Weights of a small GPT-style language model, trained from scratch on English Wikipedia: rotary positions, untied embeddings.
Each number is 128 + 32 x the weight over its row's rms, rounded and kept within 0 to 255. Layers, rows and columns count from 0. Numbers have three digits each. The size before them is the row's rms in percent of the matrix's.

# layer 6 attention value, 160x160, rms 0.101, rows 0-87, columns 0-159
091:134106117122093107097148068113082143118112093132121131146140186106106106140090142180110096144048166173101082150109139131084140110076175125114149164082156142147134117078124131158092133046105118190139088124151126142122151181130084177166143077088145114127118162143131140158126128121114115087157145061104109147136116114181162197112096078144098159150089088060183102213155108143161129198136207094155130154131143107143153078116096146175139117160118153110108134105143110096180085152120175
093:140099107130158130132152088090101124177168176152123194150068131097133126115089168109168131152203112094139138094131166182131134164152108115182104095142143153117143126109129167165189064111191200170126162113064193117153097069076134116046131126112140141128132125058166122132090103103152155159127150099108115174135135120131083108193153118106169117127181119136084129084126107128097083142119150102116122109179108080094102101122138149115061096091132137182107061166113116098151134142168112
091:105170102079134100113142161121127094113124119087161167129110122093121114157171139128113213074152084102160161112124132103171135091132142114077138155107127126178051136145153159114144153155140131156220064104154125105107044177107156152092177098083126164118140127185126073106028103140084105124113183093097136138126124101122141114122196172149125165129082146139122125208147216155123099096102101085122141125134087081141127130170128095105075137131131102151104153155126135112139150109091138
095:164148152148071179143093133132109154119079079129102111170145164142117044131094115125048133099093148145077088104129126127174117126086109173129160175191140136091124152162104113123111087151148113097127124159147160152177148163105148108137122187145135086144135136114179129120096140135178161124122141160128138139181155080142108088136173176125111120088077152065090174134162066107088149078167131189099116141114128137111113080109183065175173159112170142106182132165160038116112119136115089
088:153129080141110182168127150144154139145172109187149123138135113095109183180149081086151160123183076094130119201113199079203134105135070118175194075145129156143184149114150070149106089112110142111104093092121170163144139140153121161092129085132115169151120143105152112160146127114042166178139114131103128150096123079107092134122101139101139031157105069107146108097162130145114157126131104126040154164115111175090093147110121120142144080083127135137088149131124106117139094167135144
092:152117101096162129084121095097143138110143158162117106177166139151093059123086082120169188121198098115177199130141099125071152089188205122102106126093108128096125118159146103140128116110142139139143106120146117112090103140142110146116147179131102112167169186080062132129081105112131112123098109133132094138134150145125137163139130144026137148111179115128121087143101127122160158126094125099156158125130142082103106154079188089091064168131139118130073162189146228113200150126146155
088:103147170170150121149108051178169159129146151147081165067109173170110137163133064104147093131200096143165146158141121092114178121137111146125134111137078140084125154190103129119113135077161079094161138114060157209097097100160152124121145140160164144109158126164147139098091166061151140124138083149094078098138123104162151145099162102091071111166144147143181087109131095081158122111078131117058109125097135161157130133077166068137163148123063125136169096125122126095097170158151140
086:195204137101091156096085146107130084141112160132207119121119105073184120096144094131192110120120068118123123116114148168123168102126103087122104093109092134138140127113147144108162098170095136100132125127097119177090123147163162093137076132076157160161184149151096080187093182108183113106080161160131119167206097081160112145143172114103099169123108116108115122156113131181145142103044112180153092103145084099159154115133101142157137144162124097131115084204096073126175157139131116
096:181164104117132167134110095164117156142128174107135166171171093102154111165141109061063120156145071152142109105101108079150152114120157112139097182127102136126163065158147099128107079148138120114133098116148134165095138117160098110121069127066179133096122132076143169148120105163131111156187138089128056145181104162113087092112181161158079137155169143100142074143135143117125117175062186147161191182059165174128150101110101140069132136125079128100072095146134143081140124153099172
075:128176185145137118096125080160157151132146149211141112089098114171080143177096105147156085126085091130095082116097155146097174242099108116109115085084165143156088104130140109189119122208137136130128112157118152112154151164186124086133173074128102145106107111165144106132154165137174170144151096069127116102138137148120123124106166145160146149136113113087112059176166145071154081155144146108122128114087117077093169129108125132065074103075113135201116111096154156094104105128149125
092:114200130157101088121113067165107084120134094155171201148113183112148148158154092106099134176163055154090161070135141099117124078108136117143085198170112167127181092142151069178122154129100142122140095098128176149082060100161163156144094118124151098122123130104108153143086139153144151150169140135132099128198150175116128066181127117128074174137147126142073154096185127166101132065089129146127123143142156137125126131108183076064079109061146148086138127139155125110124124153113135
092:147131100162157153127101068125107139167124089134158136113086136112129090127069167114113182145116130100133129113100133122127126127087142165120141095185135143086157112139078185109100063147112123131119184111099166203151113124067111116100113224170147100144093175141098078158150099108134143125148132188101136166165149127115036094185180132178126157069071150096101146143166051075123085120149162201100157125138124122121105111143121147117101078125156138148150150095116143154140087172079158
098:155174135177102094151125184150108193116115110101155080164113147104155155116111163094057100138119148157137080121131168099093136103180153182158149151130141092063070102148097115133136164131095135091188173152125071083096148120106077108159116139155209092115128109093141111127140157122149158100129154150111122179090174079110095070118081129092170169087135112093116144108113058095140130159177154090135130176127132071151137129102123131111143132154067113161163117138216153135115101153071080
092:144188110115163110133101157125088158081152121114142099122186106164155077072118144165151139099108121135096141131031157145132152122087107128140128149086117085188097133091107117159097162127142209134209113117138132128168122078148128133107112057119139078108127129130154172117097110103096170110175136130106121163123114114164150103120146185126124128117114059149161088131135134137117130208050087129145075114170150070131106122158137125182170095125134198174152140138066144071143127063171129
095:130135070068123174141127169112128149105099184106123138145131112177117142167150161126122091096082144172096164120104097132169106157123129153136166169095076057152160096128124082143117158153120107155127143098159140127153123082135145184151119143165169071099126085157048175121103079146130101080109160156139129076171166138130141124109144169128100129111089160082110156134118098130086155161143166094137155135114193145132188109090106123086144076073193166179062191151092165104061112108136173
085:113153104131126116142148123176179074145158105102122115100179177103109120144108132131132113074059107139126107147136139196128084193101125186165145147159107141146102124197146042089155128142085118105131125092101163065148122130089184108113136124092080171044131139134213093141075182101129123134081149099125140115103096103152104099163135158167100142122098096171129183121121136084107083126060131109164143165109153080119124127153102111135138093176109182133190155135127155091153189144159112
108:196111080126092123138148128126125140089144202175084103162082093151100086155163111076145177165091137088111165125113144209139117098113172106074158146136142151111172152114135120105121090202152080109177104123139173096127154151120133095119134153137074144166101138109082135149134107184101106142165115151156142153135133128122132131165156153146125136168164123063185167114114106073079113037104153094100158153115108141083095118086112105112130097037189152151088139116115179143080138151145088
092:117132146115126084103096150108128155074136153069158155196128146187076147104110144132161128185117146146123059144141113121093158142113207142156138125157215168136089111145133150151157055140132133155149168111096138125120132126140156038131092116097142105120116124108138184106072149173159168090090156092124106142130109137131198097141073144110150172067199083100101111190109145149145117125128147092104129088180069121136113149123136134116042117130134109127157081146100100130163133187154082
091:150125119172109100112150149170119148132179143179117083107121089163175150143149134141135151101093103113117122137101153143138154114105133124148129162098149146072098117164171136075139117106139134148184129138145144089140139188124114076089148103136117132160181122116160170159145139082100078108115141098128191080083137095175116110093147095104111063126149097219138101135085170192161132140123062066215146116118090070125068082130073143195118094108135156146059125116112123110171205128157141
111:103173176139141181116084133160140117121148133108152112106145134136143125104181184174093098198139138166133075163097080132141131177150126140215082111095090094105078111134067093100133097102115155156138138118096113172073142075124131153151127120181144159097146155132104113089063143144075146123115094096083113173182091186100114123115194140141100142085113119112096125181099111117117140172123159123112145166154089125212043114125172150158076180174160089136108073139111115111122137136132144
094:111149186154131111164134125102173078104118077119083124010140143093173136119074158101118140092109149146152093132139081071132178168146121126107108102162109112137091102131087127179146129087090194137122162079112106141092150128131146142136123148187161103096128140113123163091088100090162098176150091142068159096089091151139145134089137129142135085165098117176166133134134127110162129134176158180063105196148123120150166141137134149135146093161077191135210117098134092085114166119081076
083:177146124093147076125144146181125132121090129097123155094163060154133152109147153127155079168174112134165122150103157142154108103185101126096123083149146170122150089177181128150050095119124129169101105158145075112114082133119152119149117133158175124121125130114162116122147063066147138160044141120093106083117083138154087108176104128203141065106144109154118129115153146138134139211099071123123074132140140225149152104078162133204104086189118088126102137122138125119146114170133148
091:201148164136135166153123105132161154126146126110106133102168125107125133174121115117125118127104048120132156082108090155148069162122090141149092111104064171118133124194219123140203124124140134130120196125110094130104135124124138151147124133176182134090094098108124034145121125137138195104182141105148095057139115176179119126146141202152126110148161125150065110148112164090068121080063122133089149192168116164133115076151110141116096095122134108102130059133133097146124170119154102
107:072127074100152166154179116172126107137169121170122177097099125087137101159076153186121129138195110113110156123150174144166154096138094117136140105139121146188105151130149098113136158076127156144107123146153126209118122135099151129125179100076047132149114168099094158171136148162112077160129075167134095126128098091170157123087106096086150109155155102192154133078167146178201114121075094087131101077140073101120172159103125129118133084138098169132118164076097126120161202093155142
085:080186172097150116146157181160130129082112166081090099159156116124166168102054134082118144098167154115072170073065153096116138163113098148110093112113138124114169158170110130155116083114068111109157119136127104142143152044135156127137166187104145095125122166139084158102184070071125164062137138103121149119144111081173145080183120128168149148145105073121118088132233104091097110139103154169113110151115111129086154077114154130119081142147191145122122144124133118177100138135128148
092:143130157130127138135163131079147188113081074143069063099128053150152126128138132128161096076127131141092153156155134110125176086118119086154100120150112139147141147066115109198091176134110095125140093146137127194083127188118113103110139157102106173091139141195093164123133079167078152173077125145210112141160134099166162079063125111146073166155143118073135116129192139158170145138123164149108106147076131189163143141104107134179131147106109162155083070098107122151102176151141120
088:076120131146146097166135053115142154232180130162112158184117138136157123100053095087157087126128155146119118125113099143187155104109099185115095191104108154128091151166144097123138116128102106140135138099125151138096169157071094165098115131125151188102128150150146127134099125165124057153094102120159133093124048095171120076147156136140072192129141151108160128076090117103023120148117129142098174136141169131125075134109112098170185150104127097117145101122185142158122120159084122
087:151154163185150154147141180183121091135145100115125107109111104134170090059146156165098079111098125091112073133140154097149131135136077121138144137134190081106073119125124135131163123101116178105094124173104146160199141146167162123195113148161194139130131064102156143074131091116122132143113108075092145159125129161145149167125116145086167112071138159154079134129177119078126128130173091127191106108174075123141092134166145094174144145164138194136198092088074128089096110156059157
090:139143094135101096152107093128093075192132110141098122156107125141151152118092141104075091164129170088172114129130102111118070163145127208178098138160148116153139083139139088168132089183107110077102140152166117087175144205112117129139117147091103155083105111176127085140162082121141182131146065194189168132171150098153084064127177134100112117129116102111213161120149090142098116150134132151086141121124135156145104149205119134128106094110172170080148108156132102214134112105092117
101:107071161160168126120050037109079110154083165154109091168153173165137115119112120075110133227142148134135089086085092107134151153164130142113132162058135086125100111166126107111156158080085170103083094160150090144097127163121143114142093138128153116095163166067159167125126094099140122110162154117111127145133103143085134150164183107179089123128145122093172138113143087111116146189112167130120091152168128135172109058178172151171149135142151121077085089165143077122145125140167165
100:073138171102119066181136210204095112125110105139164201115145135120188120128117152111100110123145125124099087102132116122190121180141128201080120128156091158151133099119109147059142163113078150145097177154117135144095147123096120156122123135112151078119136096153175073132143080101122095148124138151096126106167150085106135052102146169150105120163129129080057117158128135118130087128210127111097115133118107151130180108070091095120128133129074141170114144073192155167097146101164187
092:112171180176136128156141057102110141148155157080097177110127111114153104144129159130108126088158109089099091101096140084147117114136148175126126202106069142224116093081115080145138146189162121129151170111153112120084089170106165094157185174093154113102178142113142182155030171121108087156158128142130111106084124148104099111110140143128135102203119082131114159137129094152052166121119104110084127129162160060153154107161168105098148141162110158098115094102090114174130146130144099
094:146135165090097163142107079109151156118195164133085080085149118136107100101136185066142137139127131149135098111110118130107125216119145102132057026085181174178205147114103071083132164113129150126075165131096115100121103116135149127111148133128128127138188185156118160172124089147153133111103122151148132092125143072132148198106048123130169128143091140154163153146133130152113116204132063117127080119137121155142175090126114130116095104146106155143093120166088065111182157108135131
086:112138089149140066075189075117116126149085136178062083157112107154129087147102146111109145129154109136118134199064136160130120061122118139094169177147112109112109154090135201117153106155149128160096146159159144174075165154105155129091171071183138132113154115164142119111066154185129082117097075118176115151145214181111107149137154126105171132077133124123164129094098107167120143137143079080088136102197138147126156128150128116137151119070110166127123153086134203121079120132096105
089:203088164095156123108099183141109107145115147136175166075137119116166128129137167136093165096108119108183126146088154098103091116150107111119072177173135159163114205120150167087137140113191153188123119138123058119111111148119126198099101096085134168160132114110106139173143141105160098099160143162129134166145132063107102153126171068078150071127167155178132107169169109173122148168161129094092065118103106161154112074081118120164102182152108143092059097143138124105103076100133127
099:131084109108156151079110108139113132123117170078149127136141081154139117165056131048106176220097157066148124113179082124124100143083143138130138117114051140129123092154142098144152113072160136105165132090123080083123092142122116157154096133137157109122156144093167123127136082108128181150160120182105065113104158154200139102149133134140149155110101134111157097153079174097134126101178189139174125141101204128107156115207097151129155140162138133180127127058154124136142049108154095
106:068168104095157114108156092199152145168102132140111090051106127129110107134101099170145118131086101078139162168124116179136154153153079174079127122104134135150108186093132107067136107141103138051089169183133172152112120130117094114126107128101126127103078149151144112094118188171117112099057132174089190111122158107086159089127144136168115136080165118152204139118091131101110113127107115113143118104085160131191150117108157130120110158181172090121159221114122179166168076139160128
107:152174147151118112143173111151139151108144164106107172158148079133168118109155120118167154119167186095155114080148076049126053127139091182124183124116154060126101141121149108113095204168097109165043112143044115108139121131159140107112072142115149155123116098127098081135130143047200103150082123148140161176144159154146195135145148180078118083136126143169111122118121101100126154092130126142115108096127083090109099149174111137131145107173131142124185074174102130148152103111171153
094:069080145158091152117177102071125119157138104135128109101129125138109102119203177171096133106121115105087020192115122095126183107126109150073113133090146135170092089151130137109095164130111124123140127143089124087133173115157122154132105125104174137211078152159162094140108104128107122157124180073125163153146099158122115090157143158144157081136163110169150104161091125095107100175183113117108115128061159071116175128167150117115125159116121149129118159096182136100189072208129066
095:098132138132167161171130150111137114150058075139067191130165143085160146107186086070140101117154103130165085125064150154159089086129128105164100113125183131148205160102103164123156129093151131136125152163110176113152124060154152123162117123110195101105148116184114129155144035143090155112102164137100142100054136110117160159138152134151152119174127152169115111166084140137081099107139064157128112124152111079106137074155167105129155173149157121097071116092143126177052130147112138
100:177152111102120144175122121182110096187112047113157109149125096189144134147105139070135127164143144061104182143160097128083168113110111129111144173098084180135122090136148115102148143115156124108170120095126157109111080109175145194092136113148144121121051153130105162115146175072129126144116186135113104048139087093189082114080135088168047131142124135126146083074153139149054178092135113105148167189098131091121156177140123156138132114131151138130131145136129145097156105111205141
092:114119096155132151123081173119171123151125078078111132146141142128167105102162136171131097140169129112134149142096146109101168135224133144159108135125134143093115109110115108076074131201127147168144130154131078147131138059044093107130147117077176134103138189141125178102132174129156115163120109081184094133067101144215101147109146119070048142148179197130115132145181130090169106138133096163117133089151173123147162104062130157131110096082149115059129064132126133137140124132127128
102:172125140057098123107139116160131118083143117163162116114102072061138186057110134166200159135119162117149124142170114123134124097173133162195194130088120097135114145063148154137104098081118116060142114186069089109058126166124144077122095133104171148126154126117172177150132092142131148091134108133122142184135134123155166161031162087128143150142163081143170169151068134156101149127099115097083132110168152096196151113167093105116084118144109107156143117185121132118142127123143149
095:147142121110097084155074134129142130107086148109220122136175168188151130168139042122144049105232175106123155113140147133118121130106165110080153136145121116086098163127134113116093131158101141122162102098134095133147176077077151139148139110132182098149131130118068110167131118064137098124093107181104151182132143131011143177128126097072111093169138127140088123158137094142144117150090123135118104126147135139110167153123126146164142146115086088155095111097095137205196135150109132
102:119112085125134187076187204087096118167131096131116143247126142105112126087090101170121101094086185156106128132168155146165160130133158155053121104149103136160115127156104128144137087155128109102179108129153139120153157104101107117114142081067138172073134132083170077130151143166087152109119154148116087132093184109094108080137160089151137170092142054192103090152124072120168170135149128102117141146106160150116107160129097179134120146159136162099155151132137114136128099183091059
086:155108142116104069062202076132105130136158102141120152069082088099157166140185107123132108094145131121146153168150178174129076175136149120099102142158172123117086107131083146127140078087083158124129066155161185105156128087175153104096142112129137116145133107113125130109087090138116134084130121162145183138133110123153117138073148060213162149163152099120137075116089121134116103163116056202141170152103211123084119115129129110153081150148117134162101143208139091124082099133148152
100:169119120083140114125121093104110136070080161173103179130071155178119105170140167156086114157104037083079110089177063159102156089119158101175129126142089228070150115147112132111094154138102095085135146117130155135190157114163159094164101121092145123077115148140131153119078125155169079084163198138103128151152186111145151153129122131124091119105126119067141121131138099141179121076140161139165125200123121152154159107142168116147157162161123124096130083124076145137182118161159114
094:120125091205143122134124113135166104128109159126000130110159132126080132133103155103132128101121100150130120113110159098079137107087141141160094107149123151149111157109141200080051143115157093112108177132173146132149135162141128154120128151068078130136138136170148109161117146097132097067117130172092167130104147111129091092147161128143151085060124138112114122210117056124129127146069138187088100121110153123186110088066157132121094174147119137093201172163174074162168133156116163
091:170164123151089064083187141087155100136080155159128160149097126155167102096137097155141082141147113156179110126101151153082118118113178097115126074109133129154181091135119190138135099169083148152080149088149158110117138140119127153121103158176167107158149168131144056095125106176118177109139133082162134071098129149133137054123100199090106159137145101112178124149063177129174139153116093167098123068181108100120157165084150174135150112110125191122074143109059116084142121160144165
091:162206094112137098113145125118117129153173126180169113097163135172100123170102077116097150161147128133087097151186161111119101136105117123085090088197076080156101102169103138156134125160137111127223106130121165144121109146140141054123113143082118141129150105133137075171188109112188108107104155070127078091145175091174091154115111164145121117076135161145114142131053149138133130099140181118188071138120188129073129190137125116110139121124068150072135074141128150087145133083135125
102:117134081136105160070108102129117160141119179160121107117142145120101120092127126174221092151145107136109103153202020077151145163168103139139163100135099138173135068118151046097108114142117133052142125152110117103144086157140160142133107141156134191104140170143141107117073142099143154091050114168141128164115114117133185138134157105146157122115170104114094180120166080179095123093140140090138169113125163091132218118107164127096165153168106157095123108128070122139126184137124170
103:100168122112129091119117099103136153148040087139074129085123090170078150188113146131117119116140149077057127132043186104073119136132125162115081129143137132163127143149166122131053094117067148218164174232171126128098144086168094113117142136171117134094108090138118116114094164134118101091105120133132196130114161187109114101131166154097100160101181140133125167136130107076143136117155161130143093140137172110135146150120170078104107116123103098174178147147137134115165088178144148
095:175126176122126120109112131197087043112128118135193115103155150072096142141123069131081112121106119126127125238076108147137121128165133131109069166118093120107106103127028086160093094111087168141093120133166142155105106155103173179141157100154167169140143067120101099141147112125105127118127099132067151137080177145155129101116140155057133075097152143098161166182163118175186162106157150099147128112164150145208126126116093149103134154135092164102148156121155131129137109094124097
089:100094108077074117136146167174126120111057138132126142132127105142142170115153126174171087114118109104155164139086176098138135162105129117138131120102143154091134118075186108101136140116096107106161076156143110125126098087150064108192158043149141116141136125148157141069106147096129114154125079133113113121132158103140122147108135136151044150170167087149117189110113132113086176139154103151111077148202076174146112122154220137184109122115118151064165152111161181067159206136166140
100:142133068092090113163134117091141145132104129164119154181119169170033083160072183101146054150125201117144115162156170107141149156165114122122127125186143122056109161111142200130164103174126151083120123124138095109161134126122124136124164112160147115140078116091154157134089155106109186111091117199115081152149091138094159107123198090104149154065083118086143091136103140105158077110138123084101091143140149185124166097088147127094132152124073161106155130144157069136155164116078125
094:205112185121172158120141101087171118137214155126132101038133099088102101169149186132161109155106105151123141172200106137141107104139173100108055087086106131085143084121125138146147171106106117113121121119083107140116143148174132146146056147036136120089106101118129160119136155083108089146176143138096147130113097087099122134144119150122139110152113147140098188070147103162168160098157096080152120102100142155164090146110126130174164136177158052112109076102119123117121185110130184
096:119149122105073114140113118130107142112125147116097156114125102110062130105098086140145081143111118187130102134120152168086138105093187099182134148147100074124111138080147172129153115151130114148144129150111166123135105105082146170124127125182186105122117061124080116134174107171153093102177129090110118133118037184136134121147160132162151088108114181203130085172120142159125188125158127172155219149129128095144102064070090142131218119105123157132093135207071130150101109168136087
088:114094126140113162115123127112192156128090169116157112140126171097162118127129127131184153144178101138058121200076120081159109081161097117131137110131176178147072122141173136191135115127146155119138097140184105164130089124125086156148104090217080144180126129112148121193092112175115138162132145111118086169128127095145118133099117105099069107148130123200132158213127160108155146106112108048083121127117181107106096102109118119189084106139088152120141139135101076157086075079078132
089:140115136100095098184112160121147135125068130088217134115153172104166157134125151159085166092131068060146121111141118150087142119155164156164127093116143075135073129099160172141106177159122088179122135080153134063114084131172167092102134091153088135137110118104107146126141103129115181132136109091032116198165115127094101136159181124134211102160154118102092096192097166118139090137136112115147147126128120183103095134102120104174137149110120176060142101151137096132186171121116175
087:146131071099097134114149112123166121176123163133119125067193116164117143153092115165140112163121145080119121107154143177217086114110190125062124129134110159144094141113129163135146163142158138117146106097091219139142182177153120147171126131105114066135140125134107102089132151113140155175083154115108150118145150097143128098117104160204139111095142037154076117083081076126112143114164130070065132133138179123142181178094123065102137122122118064034134127138099110139124149141131158
096:153115133092183112081162113104130132126106125089072087123153157139121088113151179155175146108128112100158101143120155143153210128132151118120089103095171160148075141163087166127128181104130097154091054123048129102103123114166109083132178084152083108105113078128143134143171087141094179132123120111163153118168033098180161132109126129124103182177083143107108112142168165164130112109165171104074128120107141107117154149175143098214085119216134157163129109111143105149132115117179129
095:117106111140144085202134127131082097124117130181126150181090143159128166083105097110146153138136047162149081206098099116089106166167086079151097182158137134097106173121141090135053096179123068144159119161157129138081148138196137109142143126164099149152091163139156144154112168112113132123086139166160162124156045114161066138138162131089097156121121104111144138179122085116168063108105111170118072194120063137118121148121142122123136115172138097123117105109063135090159173109111107
101:132081134172140163114121086110090153116127108159186131141139111173126094080153136162147117149145146166167076158080141166103150130084082123119140113139080137093078129134190154157090184130197162119063061131173088065131096112101153181132103093117124092113174110162081099131166070193129130196121080127106114134136077142134120119137141089112100139179198127071152123120139102120108139112094113211143106132164167180175172120095137065157137153127119142128134086158140128134119107069157120
095:122181130180126120165160163113154114091118176093060069138064105139132141147150077058119128152087090161180110121119159108148187097162140094128122131120095121100139046113136170112093127164181123160118155128147173120081116182117073083122138070122085130122096148120159132128082138138158152124123141136161135053115176157130132108109142097154096116129149081166092144157113113192093095128143114077122120137081129149155152105189138137146149204151189196059107118126138132146142108194138082
126:121139154111156078169142109122126104135106129165178167126192094155095145164114102122092096168143163106147096185136133172128131122096187135140130125173106100118113151155092042158070122158141045169090083196095137145073139119147147113115097092113145186157129154107109102143117112185199087134118140169090072043174096114127103130180118138101109121171132140070140093112121143070122165136072116173150149120076159145108184086149099165089124163154144113141103171153111088131128121109163138
115:157069116146116133110198133163089119150040167102186113121130111166089173147138118140155168096124144110146076128203145159064186154179100169107144208087139100145104126163114097131090098132120130149160141144122112090099045113132119098117146154118140126074098154164136137154096158158150126091147102108103132211138181137120166128128084146108069124161114119103130122125091143128114160100093128124153138086203113106130052068142163136154132047125153174127108101150131130155134098109180155
106:138165117110122052017116152143159164120135143127156132119045083127107157101123067177195089151149127130089148083111089165136142146092081064065118108138104110133097178091194152136164124152145112160107136091168186124130135125168138111144146143107113097150114094185068164077115089089126106177177124139163140116103092105107133079089148159128126132107162116109119148122135152122154135131107139146113123172130207121186126193181106134144146133165099160164100149101102129123189163103139164
120:077081141143144144158182170183111099180069111106146128124172127150137135108145116112115173121142126151133094080122128146151129154145160100099115114086118131054117109113119102114132105123100076122115140182109162177090114139162151129129082067106121158130086139121139161120190119089119084101095155154128121090129062057160171088202140187134136123148101179129148084151208119223051206124068115175129163146119091114108083129149117137164128117109113132172106132118144121135145116152194114
113:139094098126076135148177099174138115114080167115125121093114167134100177138157129101105122151120105121112128124106077130094121115096151091162141215120129150102142093114159179191151139126218090137129131081146113117174114074170110080116100132146134148168094131103136151111114155046137085242099061163166123157164129144139113124162122170078161170147124170165119118083149112103114140082092144174116145125099096059104104104141166191098187130124108147092150143151149144095072122152142154
127:126164196079135049139172136105136126124138173148135078114124105185188176151108150125194131162185140156165132086036112115177110106168139092154154113109172092056113160168149102146112124130096083121117082137117137111155159134129128139134077101124085160120129115131145097153158096088115142085125095104174141150134178123087164039102132147110154149130135151147187062167112169135152167182096058139133136101128091117073124160121142086129182137144058137132124104147127119166121143124085119
108:164076148128123135161055127092067129101114134112095111115069107105093158179114134147125080122116119172110136106141132099117085133157190123098089126143117154121084130186226139117190121139125141179165150151121118114141090168120116110113119169163094194184124132091120098138144080146141125089100145128133154178165193084139084133175125107133087166173133198104138117074168159117188105140153192163045100118094136176080064150112105159113126112150092148132110094116153089158136125154128111
119:077073140125152190163084177131156137134160094178092089126139117115181098162166106133150166127114172136079103141077109125111115143118051132108154205102080134155191107118121144145120137128111099150134100181077140070106145097080118087053167152132167110126132160120131100109143089120119137085127148093103133163101102131134123097148130135094177175157207070151144114125134138117155108148090193088150086130123162126214100102126091149107103117120136081166157165113107111155183176104160190
121:170151130063108172134168150166132151104130168112105152091111152113108081068169134078152133099153106092117153117099123164170153106064165103110109046146151166168140128161122133102126111132111156106178144095139117141115156109103075115125154096149077086114121183150106157079092156070134128138170119153102136083093192160186121103134122175098120131162175137159173122088089116119130147157135184107134196108163095170139132159093054103152095109169105142154114130069086161115138109215068144
103:113067102075137140157177109106072074110133063108105129136143159139181146114117142181116064176123102131157149149119142119146162144168147169124128140128143203092065190053139177167068113120117209136090112114104170115161105059131187146118139168091141120155103145182133061111138134131153136080099137117141091101140104130125117128103162203083142146112091118132157132169118213122147088110073121102137127113127100178092109126102102127088121101129150144129125166180080132175148160121145147
113:162105139033099140131150127109125140175081124165143120103147048124173115116099130175160098129175125096137149108108139154100156127142214115087137158158089085066140152112152092103148083119143084183127112129161174102111133100160163138098136143113149126148174079114114120112137079145117147086108105083144153133145093119125199185158099163119121109188175160120131088096178176167164110129111134180114197118145152099099172134093078044111102068133156097118127169144173113155127076114104153
117:112101143111183078136116193173102131133154135208112142185151165124085130112061114142135145132117122141134048123098099137082188137169104139147081085094129116160133142108094134182136086161191087136075117112108127161111106079099182141071097160148095162105111158135141081129079166164122119112194105150167091186160139110100119147168097192161111105099105158198108162172142141100139125095149147135115067146125188146108083137124112133093139110163125072111094162128116091125150192108153127
114:098162123117146126094148148117114113156132113037073170147137092096171114125116150134126113109082114145081088104150129156146108100099115110165136068065113137129128077117169090096125171110109169117123126096147100168202143090162107172148133084104100144139188118113151145077113054069160121106099071094122104175081118181136082132103119122169123142117156093205141164116172157109153160161124131150171131196147096150142127162096166186089109116128146095138149174124224123109149148147190140
113:096097104109118105106144140140108142110061155099178145140071106117126084105149131104117117109155135144148132121102074140111095122143130160152178135155106176145126103115197114022200136151149131135124111107080107164112116068107160142149143130154083151130100161121206162083107101105156107131137113083088063159091136126154188115097091132138133123089172179139123111153116130188095201158196131103130117151111177150119109100163113124134117112139149170209193124189138146119056121088096167
116:121060133111113099146105106174195116192138114142104152156130105113097099066145084123129163116109151195136115073157168191054186109135105184149151117157135103112139184169107091110202142139137106105141157101079118126103075169142122150096108111133090139103117129135148121123177146151145120085109092108125155107140079162103128137153098158163040175150113201112099120182188137109131113113124148107142115136140132133184107149132120120147109126154044128096177114069066119082179181133128136
110:148069125089069153079102151105095154128127116108166119143115125070107071174148110149186070186077174136107114146105142147122115125083069115165167103166142161139130195076112172166104165154093158158155160078145217123116137129079134116165116140086128136078106149116124184114154168147093087169125080108107146152150141109114105160155140135133125138160176093171129085147120146145163190087051107160106130119100127163174192106115158119130113165145068124103156067124137127146089161135127086
116:164160111128145103069081207124109118158169106153168151131124160109127169081107159125159150121115139079179141129142117122078173163146081170151124131115159093082097105107135168144144082111099134160138156154139135111136129120117115136091175111037087078117150139147151211180181136128169107171118095144147107172109122181113152140093132126117132089190097112131150127138173067098089131141056115126094105082147083107053068099179064115102086118129125148146129097101176161128114162188119133
109:078139086181145114185120152156142123150178138152046113188121056173145130088121122124103127140186091076143167147105177096114188115076096138150120155201098149082160113124172130114116038086137121132131163130136174130106110154114152110124127101117126069142095118143113107165139116131153070104164157092080126090168127109163116127079107023177125102145112155124146097110112098164166119112136160106114166107138130084172154070105106131115145134146136176167123220094118122135117142127162144
110:103112126148124141127136081065138121102070134088161113098083097123171096066153107138169096134100119157096109157132108144094179111139092128146128140141108160149110105185160159129076144068141145110168184117171168158171110161077150153102116126127137160132117089084110088131159131094045181144110170130118118098128168160164153181148153140157116177155127077111108121116148071133070106157084164108165104106118068113179121129165114146076140210099116183200132144093169116088063146153093097
119:116141173185109136111105108193116134111154138115121085114163084179178149179120147141104101106160086088114122137137138096154113071158193125097094146095100178162101122195079088102120100037127166116067086135113131112103130139177212194114093177135147118081128130113127175158065177119200132152095130077094144157107128121081073155145161129094123162114141117107106140090097148110127149092112149118137110168144136142178124123168130079112149151081131140137101079092115151107175106123191148
111:122144167160071167107147138088111148150170135099164107093098076152153093075204085117093125172139171141149128137119078116127143148132071116164125105137099142124168160106127077136054119141168106153148113082098153088077203148077064139122112135141137053119171184113175120119170139146117129132143143113127203150121097098105182162174111109121119149135139135112103084095105133067116036108144174153153160132166127122118097086095104119143167142144165148154093128179193128158128081143143083
111:184075146098173173146118109130195107195135087149132114143130070066122144095178141096145117167093155179130135151150139104109131165125115143096105143113086134096151116156111143098101169157126182151115118173134133128139151153098187142157124094107110080076163150133100166155066154149150127151104195159165126069144165168129142062115174100147074103063123082083059082100117091144119130126100117148160150144144182173078127130105095118126139149162109199085098093103127109109142124053165109
109:134101127114207113178148146078129099131162145136150153135113099104166147112077192159229118129088135120138112167073109143110074183075138113103137127114169142147155087132140183082155149118117155157153151115132091090140147171135132126120070084120082139138142116118072128070134116143157096115174185148136128165144133146142041105110120095149124067099159119146142080098108134136132168139157094053131084140075191119143101097125142101132156130061144093185108113174119071134187153162152147
113:194133115124090171089111108136075149139150183203130130135147113163065084177131137146171136135101150187153170120165102086125117163085124097154118109126061112155095118168128187145074131076089112147058173102186128087113155047130140177137085115094091129125147121097152147103142110092134131152165193152156142114130093123119145160130067077127179160074116095104095130115155158137180106146103123149177106126166116118080148079163147092148106154170186129087111183142105115106117134085129119